Weights of a small transformer language model.
Architecture: rotary positions, tied embeddings.
Training: a variant of Muon for these matrices, 144M tokens.
Each number is 128 + 24 x the weight over its row's rms, rounded and kept within 0 to 255. Layers, rows and columns count from 0. The size above them is the row's rms in percent of the matrix's.

# layer 4 MLP down (transposed), 512x128, rms 0.0868, rows 80-106, columns 0-127
size [ 91 116 119 105 114 100  99 114 104 101  93  90 100 102  89  78 108 107  93 102 100 107  94  90  89  92  89]
[[127 124 137 136 124 106 182 151 147 128 112 131 116 144 129 102 157  95 135 105 130 150  98 124 109 147 135 125 142 141 195 132 108 105 171 124 102 133  94 159 173 104 114  75 126 193  98 177 124 133 128 143 143 120 128 137 143 134 131 152 153 109 115 121 135  61 141 169 116 118 155 171 117 118 114 108 130 120 143 126 102 105  82  90 133 130 150 116 115 109 125 180 134 100 101 166 117 114  98 163 154  92  80 118 117  92 133 118 144 125 144 115 127 147 120 131 150 109  97 168 112 149 118 132 142 133 100 148]
 [109 101 167 132 122 157 134 157 129  98  99 128 141 119 116 124 118  92 102 148 119 131 168 144 142 151 126  97  95 127 153 173 109 130 110 136 150  98 115 119 120 190 131 110 110 144 104 139 136 123 142  96 151 132  94  46 145 104 145 119 123 144 132 145 176  92 142 135 162 112 160  82 162 118  88 103 160 129 113 136 130 128 161 150 118 130 127 126 120 114  92 166 182 131 116 149 131 152 113 109 139  97 133 111 145 151 121 125 114 153 155 172  98 148 115 104 126 159 110 126 120 107  65 127 146 156 139 102]
 [146 149  43 100 107 109 129 106 149  82  94 131 135 130  88 129 147 172 151  97 111 120 164 131 109 101 125 162 149 123 112 110 116 136  91 116  81 110 121 124 169  96  97 136 127 150 149 134  91 129 132 114 114 107 146 129 112 173 150 167 148 123 153 173 118 148 129 155  97 125 139  87 148 133 124 119 134 134 105 167 119 154 114 131 117 121 173 108  95 121 131 124 157 132 137 110 123 137 151 121 106 141 102 121 108 130 148 161 141 160 180 129 105 177 154 110 115 104 158 156  85 141 128 162 117 132 106 120]
 [123 119 150 143 124 141 142 133  83 133 135 141  91 106 160 143 162 103 105 100 144  96  92  92 130  79 108 126 108 128 131  97 119 146 116 135 135 105 115 107 153 159 130 112 122 114 133  90 143 115 162 120 127 115 141 147 115 159 164 106 125 145  94 129 111 164 158 167 140 183 141 157 137 139 157 146  86 116 105 149 103 147 117 146 136 103 199 122 126 116 120 130  88 129 129 138 124 122 168 192 186 149 122 128 123 167 129 121 113 115 138  96 131  63 145 131 112 105 150 111 131 114  97 102 131 170 122 124]
 [118 127 104 167 161 126 101 110 144 171 179 140 125 130 140 137 104 155 148 136  99 114 131 153 102 152 133  95 146  61 119 128 178 123 152 143  71 104 124 121 101 115 134 129 135 135 140 124 174 138 121 116 151 156 109 132 114 130 114 183 166 127 156 151 102 101 116 167 128 134 136 136 112 114 149 100 150 120 120 145 117 115 120 110 125 184 128 134  90 112  76 145 159 150 115 133 121 118 144 108 136 133 140 125 135 141 102 119 165  88 138  74 100 129 122 120 126 164  87 102  86 127 161 149  88 144 160 122]
 [129 124 180 138 112 125 145 141 132  83 112 118 139 131 120 134 125 114  87 115 160 118 147  95 120 114  90 119 143  92  89 147 140 101 118 155 119 127 120  67 128 147 118 162 159 159 147 113 125 122 120 122  77 136 209  99 124 151 181 155 124 141 150 142 170  78 129 144 116 110 150 149 117 136 124  86 114 144 147 102 106 159 126 121 126 116 123 160 142 135 116 103  97 130 120  87 145 161 144 125 145  95 178 156 146  96 141 115 120 117 132 139 114 106 152 157 111 162  96 117 122 169 133 151 104 118 141 161]
 [ 88 119 164 115 141 137 129 160 127  95  87 154 112 116 107  95 177 133 157 139 124 118 166  87  87 161  90 118 164 138 110 117  92  95 164 125 119 176 117 135 140 143 132 107 111  94  88 126  99 133 118  60 112 155 126 118 149 151 155 123 118 110 135 109 112 163  94 115 123 147 125  82 115 157 117 105 146 173 152 145 122 124 148 131 171  93  94 155 156 147 125 132 132  88 140 123 129 144 143 132 169 113 103 100  93 156 149 160 117 136 144 153 162 108 145 132 157 112 116 126 127 131 145 139 127 112 122 160]
 [151 126 153 167 125 115 141 110 115  83 134 124 102 156 122 138 108 112 164 140  98 112  98 119 138 111 140 132  86 162 147 134 141 165 129 150 102 187 131  96 157 123 120 121 129 126 138 111 109 134 116 153 131 130 127 115 113 111 123  96 127 144 118 144  99  88 133 127 121  89 159  98 164 130 133 169 137 151 101 145 160 132  73  81 155 124 167  88 115 181 128 168 126 145 123 123 148 118 127 151 164 110 131 126 110 131 158 131 132 131 166 130  98 159 175  74 112  94 139 118 118 138  68 107 110 150 168 120]
 [143 145 147  84 158 114 136 111 121 124 147 106 104 118 112 124 123  82 113 136 114 149 112 140 109 126 145 128 101 134 189 109 141 118 110 121 135 158 130 135 121 107 139 128 110 144 143  87 173 156 111 107 137 131 138 130 128  50 155 161 143 147 145 171 127 142 157 111 146 104 139 133 118 146 134 150  87 137 155  96 130 141 108 132 129 108 111 151 119 151 107 142 161 100 143  78 101 103 138 119 126 106 158 162 110 110 150 160 129  89 117 156  70 134 137 119 169 157 162 123 110 106  55 142 169 111 151 121]
 [172 121  77 175 114 122 177 107 119 116 157 195 114  98  97 117 149 133 174 169 128 143 119  82 122 117  94 148 140 157 125 114 138 115 108 128  63 130 128 135 106 131 158 118 127 137 125 155 125 138 158 136 130 128 119 146 125 154 149 138 145 116 128 120 157 107 101 123 169  91 150  92  84 170 134 121 122 149 181 106 106 105 121 132 129 102  87 109 151 141  95 123 143 110 139 105 139 105 151 134 115 136 141 140 131 120 127 138  96 138 123  91 132 149 113 139 136 150 137 139 173 114 110 122 144  84  67 140]
 [121  79 102 155 122 125 149 100 147 110 123 135  96 156 117 155 167 107  83 166  91  96 110 108 159 115 166 149  82 164 153 121 116 105 136 135 108 147 111 100 125 118 132 137 137 153  76 129 155 137 123 148 115 142 140 133 160 123 139 164 134 142 179 164 128 112  83 144 110 147 117 117 123 105 192 123 130 161 100 122 152 118 146 113 135 126 110  91  74  89 138 130 136 162 111 124 112 157 118 118 142 133 128 117 117 123 116 108 110 128 117 181 120 143 112 109 116 122 154 105 108 145 166 148  94 179 119 171]
 [153 134 118 150 146 123  91 138 124 148  96 143 144 126 123 138  95 139 122 124  96 102  97 156 152  77 136  99 106  98 122 124 112 127  98 127 142 135 156 130 121 153 103 179  74 111 110 157 126 157  92 153 130 117 105 152 112 101 124  87 133 105 163 156 154 121 108 145 146 111 122 114 120 138 127  94 124 136 104  99 131 120 146 120 149 144 112 171 131 133 116 120 111 130 122 142 122 164 109  67 136 188 182 133 119 166 128 195 128 106 152 120 108 154 135  80 160 137 172 126 152 170 126 127 109 165 131 121]
 [142 133 124 132 127 120 175 107 119 138 141 145 147  88 107 105 138 103 150 113 108 119 117 158 124 127 180 104 164 133 111  65 114 122 124 117 118  65 150 144 127 111 103 111 126 126  97  99 136 120 123 149 169 132 132 151 101 103 119 163 113 143 120 168  80 149  80 117 147  95 172 101 116 144 115 110 139 142 160 153 146 151 107 123 159  99 104 161 116 111 124 127 160 143 150 102 130 147 177 150  96 162 115 150 133 113 134  99 155 135 132 147 129  73 163 134 155 153 121 123 139 125  86 107 120 145 106 177]
 [169 166  99 150 162 131 127 162 121 127 127 137 136 134 138  91 113 154 147 119 121 143  90  91 100 106 139 137 120 129 121 107 122 121 143  86 138 112 148 128 112 126  68 107 145 132 118 154  97 156 115 137 153 126 145 144  97  91 161  54 162  97 118 117 159 156 149 115 113 129 135 103 130 152 171 132 144 129 126  96  80  84  98 147 195 120 138 153 145 145 138 136 128 138 118 134 124 119 158 121 130 172 134 153 141 157 146 115 138 100 114  98 140 126  92 114 144 116 182 145 142 163 110 102 141 135  78 129]
 [165 144 148 126 111 141 116 138 143 155 125 106 151 144 131  87 113 140 114  99 123  91 161 123 163 123 125 111 127 132 112 121 128  78 159  92 101 129 156  59 121 176 149 158  86 126 133 160 127  99 120 108 130 123 142 109 133 142 114 132  94 170 142 140 115 143 129 137  91 127 135 118 137 142 162 117 148  94  78 109 142 129 152 176 153 134 149  81 119 121 157 128 105  93 117 141 162 120 137 142 124 198 174  80 121 126 125 145 179 134 154 134  92 107 128 168 127 107 121  98 119 117 112 126 137 140  97 131]
 [107 161  87 136 123 176 177 134  94 150 125 119 150 117 114 125 134 155  91 101 140 157 116 143 111 126 105 122 109 145 133 120 157 110 128 117 105 117 110 110 139 129 148 125 105 120 133  97 152 136 111 116 155 157 122 111  97 105 133 131 189 140 110  94 108 109 181 113 173 136 123 152 161 153 168  96  99  74 135 137 136 125 118 125 100 119 140 153 173 132 134 139  93  92 112  93 121 136 137 152 122  79 153 158 141 125 121  85 170 153 120  69 114 137 150 117 136 113 128 185 138 128 115 135 133 156  85 129]
 [125 141 120 124  63 137 114  76 138 173 158 130 149 139  88 140 133 143 139 111  98 129 142  98 101 123 154 122  87 104 206 152  73 108 165 124 164 115  81  93 129 148 107 132 155 125 117  96 112 160 133 163 144 131 135 144 109 123 106 136 149 136 148 144  94 136 120 110  78 106 108 136 158 114 132 134 107 167 129 125 105  96 124 139  95 119 158 175 149 119 156 148 119 132 104 127 148 123 117 118 150  87 154 148 149 115  98 131 120 151 155 145 130 152 144 110  91 151 137  94 149 154 133 121 147 126 137 107]
 [103 146 113 128 107 129 139 152  97 182 113 140 128 113 127  93 113 137 121 144 143 105 114 115 112 132 144 159 119 154 128 139 153 137 115 149 159 119 165 159 138 171 152 118 149 104 128 116 160  83 138 111 104 124 134 130 115 152  75 105 117 153 172 100  76 132 110 177  84 145 128 133 153 127 127 128 154 135 154  93 153 116  96 134  99 121  84  80 111 114  98 121 114  98 131 154 130 117  87 129  94 138 120 126 139 188 192 163 114 139 104 112 100 126 136 161 146 110 155 173 130 121 150 131 102 133 133 106]
 [167 134 150 150 111  99 168 147 109 162 124 101 134 118 114 107  99 143 183 115 157 164  62 124 141 162 115 140 133 136 118  99 145 122 141 130 110 148 159 135 119  89 122 121 112 118 147 119  90 126 120 137 145  96 125 115 167 105 152 141 159 134 158 162 120 147 115 143 129 118 103  96 133 112 131 155 109 114 181 123  92 134 134 132  86 137 154  96 135 164 153 156  87 128 148 133 142 115 107  59 121 125 130 158 148 117 126 148  98  90 135 120 129 165 118 137 103 159  95 141 138 111 146 139 109  99 144  62]
 [128 140 195 128 127 160 143 152 136 120 133  77 121 107 122 127 140 105 114 135 143 109 124 114 147 137 110 105 104 114 116 118 162 141 131 143  94 109 133 105 155 156 147  88 137 158 125 170  89 171  92 114  95 137 113 108 134 106 130 121  99  91 139 137 171 115  97  88 141 139 118 105 111 165 127 136 150 139 115 166 132 128 136 105 139  94 119 102 141 128 140 148 135 153 119 188  85  92 135 171 125 194  91  90 135 103 120 145 124  93 131 140  87 147 134 131 136 118 136 163 169 125 120 136 159  90 146 150]
 [118 139 115 148  82 118 153 122 135 121 105 125 137 136 146 137 100 113 142 149 101 150 133 134 144  81 118 107 111 206 140 147 147 120 147 112 149 111 113 144 107 112 124  99 120 128 116 112 123 134  91 132 140 149 104 125  93  94 159 154 156  82 134 100 133 125 164 131 147 131 169 165 162 115 187  87 111 159 140  75 155 162  72 138 150 145 153  96 161 113 112 137 117 132 124 133  73  92 173 125 120 141 125 123 122 117 142 172 138  81  99 134 111 132 133 105 128 116 139 124 125 138 151 141 156 107 163 125]
 [180 121 120 112  96 133 119 142 114 120  68 156 115 103 204 112 135 144 145  79 130 116 122 127 132 157 107  97 132 162 148 116 134 115 136 114 146 176 114  98 149 103 127 119 136 155 127 103 120  93 119 131  76 197  95 130 124 140 166 118  92 170 102  94 135 106 119 154 117 163 135  77 105 141 114 114 200 123 149 124 175 126 149 121 141 116 105 138 116 124 156 142 131 140 131 137 158 148 112 169 119 107 124 163 118 127 102 108 127 129 126 121 136 136 123 131 140 120 105 107  91 125 154 129 133 140 105 113]
 [104 117 143 159 125 156 187 142 123 132 140 154  99 119 100 175 134 105 138  96  95 147 124 106 159 161 144 170 107  83 119 177 106 134 140 150 154 127 131 132 114 131 110 136  76 178 151 168 148 151 102  90 149 141 133 132 121  93 128 123 127 116 136  92 151 108  91  92 151 108 141 115 138 119 144  85 122 105 158 146 154 129 109 137  90  98 100 183 155  89 118 120 143 115 151 104  97 144 113 136 138  79  84 107 126 107 144 118 127 163 127 140 136 116 123 124 109 121 128 142 186 130 128 129 109 147 136 132]
 [119 116 108 136 121 118 144 154 131 152 149 110 134 114 104  97 185 121 148 100 131 117 114 122 148 129 117 111  94 166 165  66 111 115 132 163 104  95 104 129 130 102 115 135 136 144 193  84 133 139 112  91 128 186 139 135  99 130 137 140 116 182 142 153 161 159 138 131  87 122 141 159 143 134 105 112 106 130  90 135 114 146 117 112 110 108 140 187 142 106 117 108 139 109 107  96 133 162 144 102 121  98 120 152 100 128 129  62 123 154 132 151 156 152 116 119 159 127 150 140 166 138 148 118 103 127 131  94]
 [144 113 120 167 114 128  57 128 108 141 121 153 155 174 129  85  93 126  84 125 114 164 156 145 133 116 153 111 128 166 139 120 128  99 124 131 168 118 100 109 122  98 127 147 106 110 143 160 117  84 107 118 135 183 145 159 146 135  64 140 124 115 156 178 157 143 161 143 105 145  99 120 128 123 101 145 147 131 123 140  98 124 107 152 136 126 138 140 134 167 114 125 122 111 157 127 128 104  98 111 108 170 122  93 120 165 134 141 124 142 116 124 192 122 117 147 114  92 130 106 109  83 168 113 116 101 127 145]
 [138 120 116 132 114  94 129 122 136 121 119 152 114 127 166 137  96 135  89  94 137 148 141 144 149 118 124 156 104  98 128 101 104 140 125 108 119 136  92  98 165 112  95 152 122 100  87 164  95 119 145  97 113 191  83 136 145 148 172 148  77 181 138 146 131 113  80 154 151 116 123 105 141 119 172 102 151 151 152 115 189 168 162 149 141 127 101 116 110  97 123 144 149 136 150  97 159  96 172 113 112 112 167 119 121 123 155 103 120 132 127 134 133 112 120 111  95 158 124 131 121 108 106 139 152 143 133 142]
 [123 140 140 102 135 148 138 173 140 150 146 146 177 125 104 105 101 123 138 134 131 139 141 144 106 141 109 109  81 154  83 148 126 155 105  98 154 137 110 144 118 144 112  77 130 123 184 114 110 130 143 141 112 156 109 116  88 130  79 143 148 145 113 112 140 153  83 137  92 158  71 107  99 114 110 123 158 126 114 135 104  65 163 106 122 108 145 131 127 127 174 113 108 102 156 131 115 133  84 130 122 176 146 148 133 150 110 117 123 125 163 114 175 131 155 153 120 169 121 147 154 141  81 128 138 137 152 126]]
# layer 4 MLP up, 512x128, rms 0.168, rows 81-107, columns 0-127
size [106 107 100 106  99 105 104  93 104  97  95  95 101  94  91 106 102  97 103 102 106  97  95  96  93  87  97]
[[111 132 116 124 131 105 103 146 110 124 121 141 108 160 104 127 175 101 120 129 107 119 111  99 112 145 165  70 145 138 119 145 112 125 167 111 149 114 149 150 113 146 134 159 129 121 120 157 124 137 141  92 150 110 134 124 122 140 140 177 112 122 100 166 190 110 133 197 159 145 117 117 138  68 119  86 137  98 160 159 114 121 119 175 117 172 116 124 112 123  90  88 144 176 100 124 124 140 117 131 129 143 112 117 160 112 126  94 127 156 122 162 119 115 145 111 106 146  98 143  90 102  92 172 154 110 129 130]
 [116 128 148 158  84 125 135 156 165 141 144  74 140 159 130 151 138 154 145 106 123 121 119 108 123  98 120 156 132 162 142 147 140 155 134  95 155 111  68 143  98 155 127 147 116 173 129 127  92 151 128 115 120 144 136  93 136 127 130 128 139 139 107 126  91 108  97 153 107 151  93 133 107 129 183 143 125 156 140 118 129 165 142 114 118 148  80 134 138  83 141 108 173 116 123 109 169 137 113 104 108 131 113 125 110 112  86 108 128 116 127 135 174 158 118 114 156 124  96 153  93 156  80  89 145 187 141 128]
 [171 129 126 158 130 131 112 132 167  86 115 106 111 119  80 106 170 159  95 119 134 101 124 167 114 139 134 104 118 140 108 134  74 109 127 190 150 151 114 122 122 160  97 175  98 144  93 112 152 114 140 122 158 132 125 197 124 161 101 125  85 144 133 146 138 111 133 161  78 128 116 131 130 124 139  86  75 110 113 127 134 129 117 115 145 132 162 141 132 117 123 107 108 113 142 179 145 138 143 118 176  90 125 132 132 145 119 111 118 129 100 101 118 175 140 106 166 115 130 139 173 125 112 142 130 122 147 131]
 [118 146 150 124  72 133  78 131 102 169 163 119 120 149  89 120  94 176 133 100  94 126 147 103 121 138 132 117 132  88 136  99 100 104 152 130 132 120 107 109 145 135 100 118 121 155 106 105 125  65 139 159 162 123 131 152 130 133 155 156 100 138 152 116 136  98 136 100 143 151 125 103 122 123 210 138 124 172 124 115  78 124 116 153 109 139 128  95 164 142 117 118 114 143 136 145  94 110 122  93 110 120 110 159 130 182 170 115 156 148 160 114 156 153 128 149 135 158 122 131 116 124 163 136 140 116 123 105]
 [178 105 104 117 119 111 149 167 133  99 145 156 165 144 161 101 140 125 129 116 105 131 112 136  88 115 165 141 138  98 111 109 134 134  92 128 141 118 149 110  95 128  93 117 164 117 141 131 139 154  99 142 118 185 106 152 135 177 133 115 119  91 104  78 134 128 138 169 150 145 112  97 105 155  97 126 110 145 110  67 158 154 114 134 129 122 117  79 161 115 120 113 139 155 169 101 130 110 152 133 151 159  97 137 181 151 148 143 136 136 138 151 131 119 100 131 102 139 125 157 129 103 102 143  79 150  93 138]
 [119 125 152 156 139  92 129 106  95 133 113 179 138 127 144 166 123 136  90 113 135 165 146 131 136 107 102 164 119 114 126 127  98 127 101 104 111 127 123  99 105 118  85 122 159 141 139 140 149 139 112 155 149 147 160 117 131 112 110 112 109  85 119 134 122 123 151 164 127 124 119 157 111 181 165 142 111 144 152  86 123 111 126 127 131 111 146 140  94 145 120 117  72 175  97 155 182 163 118  99 166 107 132  94 146 140 130 116 100 114  68 103 136 154 140 129 124 162 137 116 161  91 160 125 125  92 168 168]
 [129 142 164 125  89 132 101 144 169  99 134  97 115 123 103 138 146 126 116 122 124 108 147 143 142  97 115 111 167 152 153 156 147  92 146 134 145 135  89  92 154 138 100 158  98 172 145 109 178 126 126 136 143 150 128 152 118 134 164 110 162 160 120 159 169 168 114 154 116 105 139 116 112 128 148 145 134 111 100 141 132 126 111 163 132 110 137 119 121 128 148 114 128 122 107 117 157  95 129  96  71 131 128 101 103 126  93 190 127 126 154 116 165 137 140 160 113 103 136 125 104  68  76 124 129 171 109  85]
 [103 140  99 160 161 158 149 126 122 102  79 161 132 144 156 125 154 133 152  96 137 110 106 117  99 108 151 157 110 121  92 110 121 182 169 115 123 107 116 129 124 129 105  82  71 146 117 153  98 155 125 156 109 163 138 136 136 150 120 125 118 136  72 125 157 153 116  79 129 118 121 126  95 128 150  98 136 150  83  49 123 133 116 142 142 153 130 159 167 108 170  92 122 124 115 129 145 134 139 119 129 126 139 145 105 136 164 144 142 135 140 132 159 141 122 181 129 120 137 122 128 133 124  88  81 151 117 124]
 [124 142 115 105 171 103 135 127  94 150 106  66 128 134 166 124 137 126 132 117 123 114 109 175 158 117 196 125 120 156 115 154 155 107 130 107 133 121 140 170 145  87 123 113 113 126 131 112 123 123 131 122 117 118 153 175 115 131  79 105  93 125 145  84 154  85 146 152 169 122 142  87 114 162 126 143 116 153 126 112 103 140 112 147 138 171 125 193 156 129 163 105 107 135 120 115 148 138 141  92 153 134 106 117 115 140 109 147 100 153 137 116 154 160 145 117  74  84 108 122 146 112 124 127 109 117 169 132]
 [178 131 187 146 127 101 110 138 152 146 149 149 127 137 118 142 154 129 128 133 138 119 132 123 121 125 143 131 114 130 130 157 110 139 125 129 163 165 100 124 102 124 131 135 139 159 144 154 132 104  69 121  85 106 148 167 148 137 114 104  89 121 111 133 104 175 147 145 170 110 129 117 144  86 126 118 144  57 146 133 137 148 142 130 101 144  93 135 138 109  96  83 179 177 167 103 120 150 121 118 102 126 104 114 144 130 128  81 116 158  87 118  88  94 134 126 139 138 107 151 143 131 119  91  84 104 120 160]
 [124 103 166 108 117 161 157 114 138  84 146 111 158 119 138  64 153 125 162 120 145 119 168 155  84 125 147 128 127 121 138 165 128 108 163 123 124 116 103 107 107 117 152  99 190 155 140 108 137 103 165 121 118 141 147  90 158 126 128 136 133 141  72 127 156 131 115  98 121  95 135 144  89 148 153 152 130 104 140 144 118 134 107 120 150  89 156 152 133 101 118 117 133 123 129 133 126  95 137 161 113 117 152 120 180 117 159  88 108 142 131 160  96  96 118 186 110 111 111 122 128 145 128 132 144  63 133 112]
 [134 128 112 143 114 134  78 115 104 114 104 112  81 113 137 100 147 121 121 141 149 163 121  94 133 121 140  94 156 132 138 202 108 162 142 154 114 124  83 120 118 152 125 165 120 150 170 132 135  82 137 123 118 168  89 106 133 129 131 102 163 152 166 118 145 108 131 128 106 124 122 129 168 122 104 116 128 114 129 126 119 144 128 147  90  96 132 117 102 170 140 144 123 124  90 131 137  96 136 108 158 174 117 136 157 128 162 173 129 169  88  87 131 149  91 127  70  95 131 146 138 126 150 138 151 115 167 105]
 [135 126 130  78 114 107 140  84 163 101 145 126 153 129 115 111 172 133  94 131 118 152 183 159 158 139  74 130 143 173 115 139 141 178 142 126 113 134  80 139 112 131 138  76 144 113 146 135 121  98 115 144 142 145 146 117 149 151 114 196 110 173 122 126 124 133 132 174 140 122 111 139 137  91 100 126 119 132 143 143  95  97 125  80  95  88 149 125 132 138 138 138 137  99 113 115 136  86 130 127 106 159 125 113 129  82 135 126  84 156 115 102 131 138 128 144 102 120 160 103 125 152 157 146 147 141 151  92]
 [121 152 129 197 154 116 120 123 118 105 129 117 147 107 104 108 118 153 139 123 166 148  92 132 177 123 123 160 124 141 105 141 154 132 124 127 126 105  87 144 109 127 149 149 161 110 164 109 136 153 137 127 116 128  74 128 125 154 122  95 148 109 130 154 137 167 128 132 143 101 123 127 113 109  89 157 118 125 139  87 131 137 159 104 100  89 132 193 106  90  94 160 103 159  90 104 138 100 112 142 142 128  61 149 133 118 138 164  90 147  80 132 126 142 129 143 161 128 117 121 145 118 164 124 136  91 171 118]
 [120  79 169  87 118 126 109 146  90 141 119 134 122 107 108 115 115 140 127 169  96 128 106 123 183  75 124 161 168 137 134 123 135 138 131 152 119 134 124  93 143 151  87 154 146 120  74 118 135 127 123 137 128  94 116 168 165 138  96 141 120 136 113 139 101 138 104 133  89 105 138 145 134  77 107 139 112 125 154 155 140 136 127 132 193 131 154 111 107 134 102 116 157 143 118 124 103  96 126  88 106 125 141 125 148 141 150 184  72 156 131 140 125  82 149 177 169 119 117 125 138 122 137 117 111 152 143 150]
 [ 99 135 151 128 159  95 148 139  93 145  80 127 150 135 129  69 115 100 126 169 122 117 117 167 140 111 118 143 125 153 144 136 132  96 118 126 114  88 145 131 138 138 124 114 121 151 201 121 137 171  91 129 139 121 115 128 123 117 141 120 155 138  78 139 138 100 134  56 134 142 124 120 119 164 145 130 154 156 132 111 103 102 122 133 193 120 132 103 144 112  99 105 129 130 168 157 135 109  88 122  75 170 119 164 160 139 145 160 139 121 116 119 129 118 100 133 168 132 122 109 122 114 139  92 145 108 151  89]
 [131 179 124 141 119  96 142 148 109 121 169  96 106 134 124 130 141 134 154 141 148  91 119 178 146 119 155 103 103 154 103 132 161 101 153 128 132  80 102  89 108 135 177 129 112 156 122 111 120 131 153 111 118 168 124 105 146  85 132 117 156 106 125 132 130 129 106 121 137 150 151 123 112 141 100 102 134 125 153 138 116 172 132 113 113 163 146 122 123  69 143  85 132 121  92 131 103 185 180 171 138 127 162 143 103 110 112 125 158 145 146 115 111 106 101 109 111 171  98 131 112 106 135 129 131 136 121  62]
 [147 142 118 162 156 137 166 125  99 126 112 107  85 117  82 163 113 112 142 124 111 104 122  92 131 142 139 173 138 184 155 136  91 129 130 163 145 129 117 159 148 103 164 152 123 169 137  80 123 117  84 140 157 111 148 132  84 154  97  98  95 127 151 124 127 144 116 161 136 181 132 139 119  86  90 142 157 139 134 146  83 101 151 128 150 109 116 119 146 147  75 129 146  81 107 162 124 134 100 115 106 132 112 154 162 106 104 116 152 126 142 104 109 109 118 119  96 131 133 130 112 149 114 115 149 114 164 122]
 [126 121 137 120 173 180 103 160 138  97 149 154 159 106 105 100 149 134  84 139 135  85 111 124 178 120 155 115 167 121 115 118 148 148  98 148 151 141 124 147 145 145 106 122 103 149 118 134  98 158  92 148 138 118 127 162 159 133 115 159 149 113 153 151 111 148 109 127 102 149 136 111 120 147 165 120 133 109  74 111 115  98 120  39 127 146 149 129 150  89 133  98 124 126 105 149 144 136 175 128 133 112  94  85 127 116 140 133 133 122  92 104 103 130 105  84 111 110 141  87 136 149 149 141 139 149 155 137]
 [115 117 109 125 153 105 135 107  85 162 152  67 121 154 147  75 153 159 118 121 129 127 170 119  92 161 130 120 156 148 119  78 135 151 139 130  89 136 164 114 112 142 162 144 118  89 152 105 129 142 106 119 157 161 113 145 136 128 121 125 164 151 105 116 141 145  97 116 140 116 148  89  96 105 143 128 156 103 125 113 126 104 173 124  81 108 113 120 115 112 171  89 115 145 132 166 159 175 117 113 119 153 127 152 164 132 138 111 104 158 142 132 161 110 125 147 156 131 135 161 145  95  90  96 115 147 104 154]
 [ 87 139 113 128 102 129 134  94 114 115 103 152 127 148 109 136 150 128 194  87 109 137 108 132 129 124  87 127  77 135 117 137 163 109 117 163 117 114 123 124 123 119 158 151 115 166 131 111 104 107 143 161 163  98 194  88 114 111 120 123 125 125 108 146 130 123 128 124 144 144 134 144 116 119  86 156 144 149 137 121 136 125 116 108 127 182 111  85 113 156 174 141  77 161 126 170 155 133 150 106  93 110 160 139 101 113 124 153 137 117 175 117 117 126  88 124 168 140 109 106 135 135 125 116 156  97 187 132]
 [ 87 142 128 125  98 125  88 112 114 138 115 144 142 138 120 134 142 136 125 146 113  85 125 115 162  97 123 102 134 182 126 148 128 120  98 146 127 147 117 151 128  84 129 116 175 150 166 140 137 120 122 118 156 146 137 140 124 148 139 110 129 107 104 147 102 141 144 140 104  96 163 160 126  85 169 131 164 130 157 162  81 124  91 106 157 103 137  97 157  86 144 118 135 135 144 124 158 126 149 138  70 148 128  93 144 136  90 104  98 123 161 127 102 170 121 138 132 170 173 141  86 161  78 155 114 108 132 104]
 [138 158 114  99 131 122 118 125 121 119 140  91  94 101 110 144 105 135 148 161 109 128 103  70 156 128 112 138 155 119 114 124  99 139 145 174 165 139 123 140 125 138 128 140 130 136 137  86 112  60 127 140 126  87 150 163 111 114 100 187  88 152 156 146 144 151 150 130  82 147 133 144 134 133 124 123 154 145 139 108 102 140 128 126 121 128 159 142 142 131 125 152 176 132 130 153 151 195 133  99 115 114 128 149 105 110 144 129  73 149 153 118 132 101 133 129 117  86 111 152 103  72  89 153 118 144 116 172]
 [120  88 152  84 152 149 146 149 116 129 136 137 121 105 111  97 117 146 119 147 167 105 155 153 118  90 130 173 118 144 173 146 102 114 137 113 174 118 120  92 146 128 169 158 120 138 141 134 129 148 119  97 119 116 129 130 115 144 130  84 127 145 101 122 104  67 113  99 107 146 109 155 116 119 111 135 113 149 111 112 121  82 122 138  91 122 101 162 105 110 156 135 108 134 126 169 143 122 175 111 111 137 104 146 125  88 128 145  96 105 133 180 127  91 147 157 145 149 152 188 120 169 153 120 142 161 149  86]
 [123 138 109 110 171 102 146 129 106 120 141 152 128 158  87 124 145 131 153 143  99 175 113 118  93 109  94 125  79 154  86  93 155 135 105 163 141 147 130 111 128 135 201 106 128 147 177 136 116 131 156 131 139 113 138 158 141 156 115 138 131  97 119 134  98 159 134 136 105 144 135 108 116  89 133 130 144 134 107 130 136 117  92 127 130 133 227 140 126 148 138 137 125 147 102 162 131 111 120 110 140 125 102 112 108  72 114 122 143 141 144 115 124 115  97  89 125 135  79 149 141 158 155 122  82 117 143 135]
 [174 128  99 134  96 113 139 147  87 148 112 165 101 108 154 136 125 124 142 128 111 123 102  98 114 113  99 106 141  84 154 118 125 134 149 190  99 145 112 161 139 140 127 114 142 151  99 102 116 125 139  74  96 111 168 101 127 113 153 142 117 117 146 132 114 108 140 126 108 112 147 110 148 108 165 130 132 128 137 121 125 195 140 157 122 112 180 127 124 149 163 115 171 147 101 167 148 114 160 139 156 128 126 110 114 122 116 159 109 108 139 147  89 104 141 109  96 112 168  62 129 146 119 112 137 181 118 109]
 [131 150 116 151 135 109 140  94 125 161 116 118 142 137 104 105  94 107 147 149 104  56 127 122 125  99 154 148  72 149 124 118 140 107 154 132 127 136 159 137 130 121 133 122 137  80 113 130 143  84 138 137 167 141 140 113 121 105 122 103 181  93 127  82 119 122 149 115 154 154 126 123 121 125 106 113  97 144 158 131 131 120 111 136 135 112 157 192 183 143 132  85 160 135 113 132 158 138 151 132 107 142 111 126 141 113 138  96 158 173 159  70 141 150 107 111 160 154 133 149 155  77 106 161 119 137 117 126]]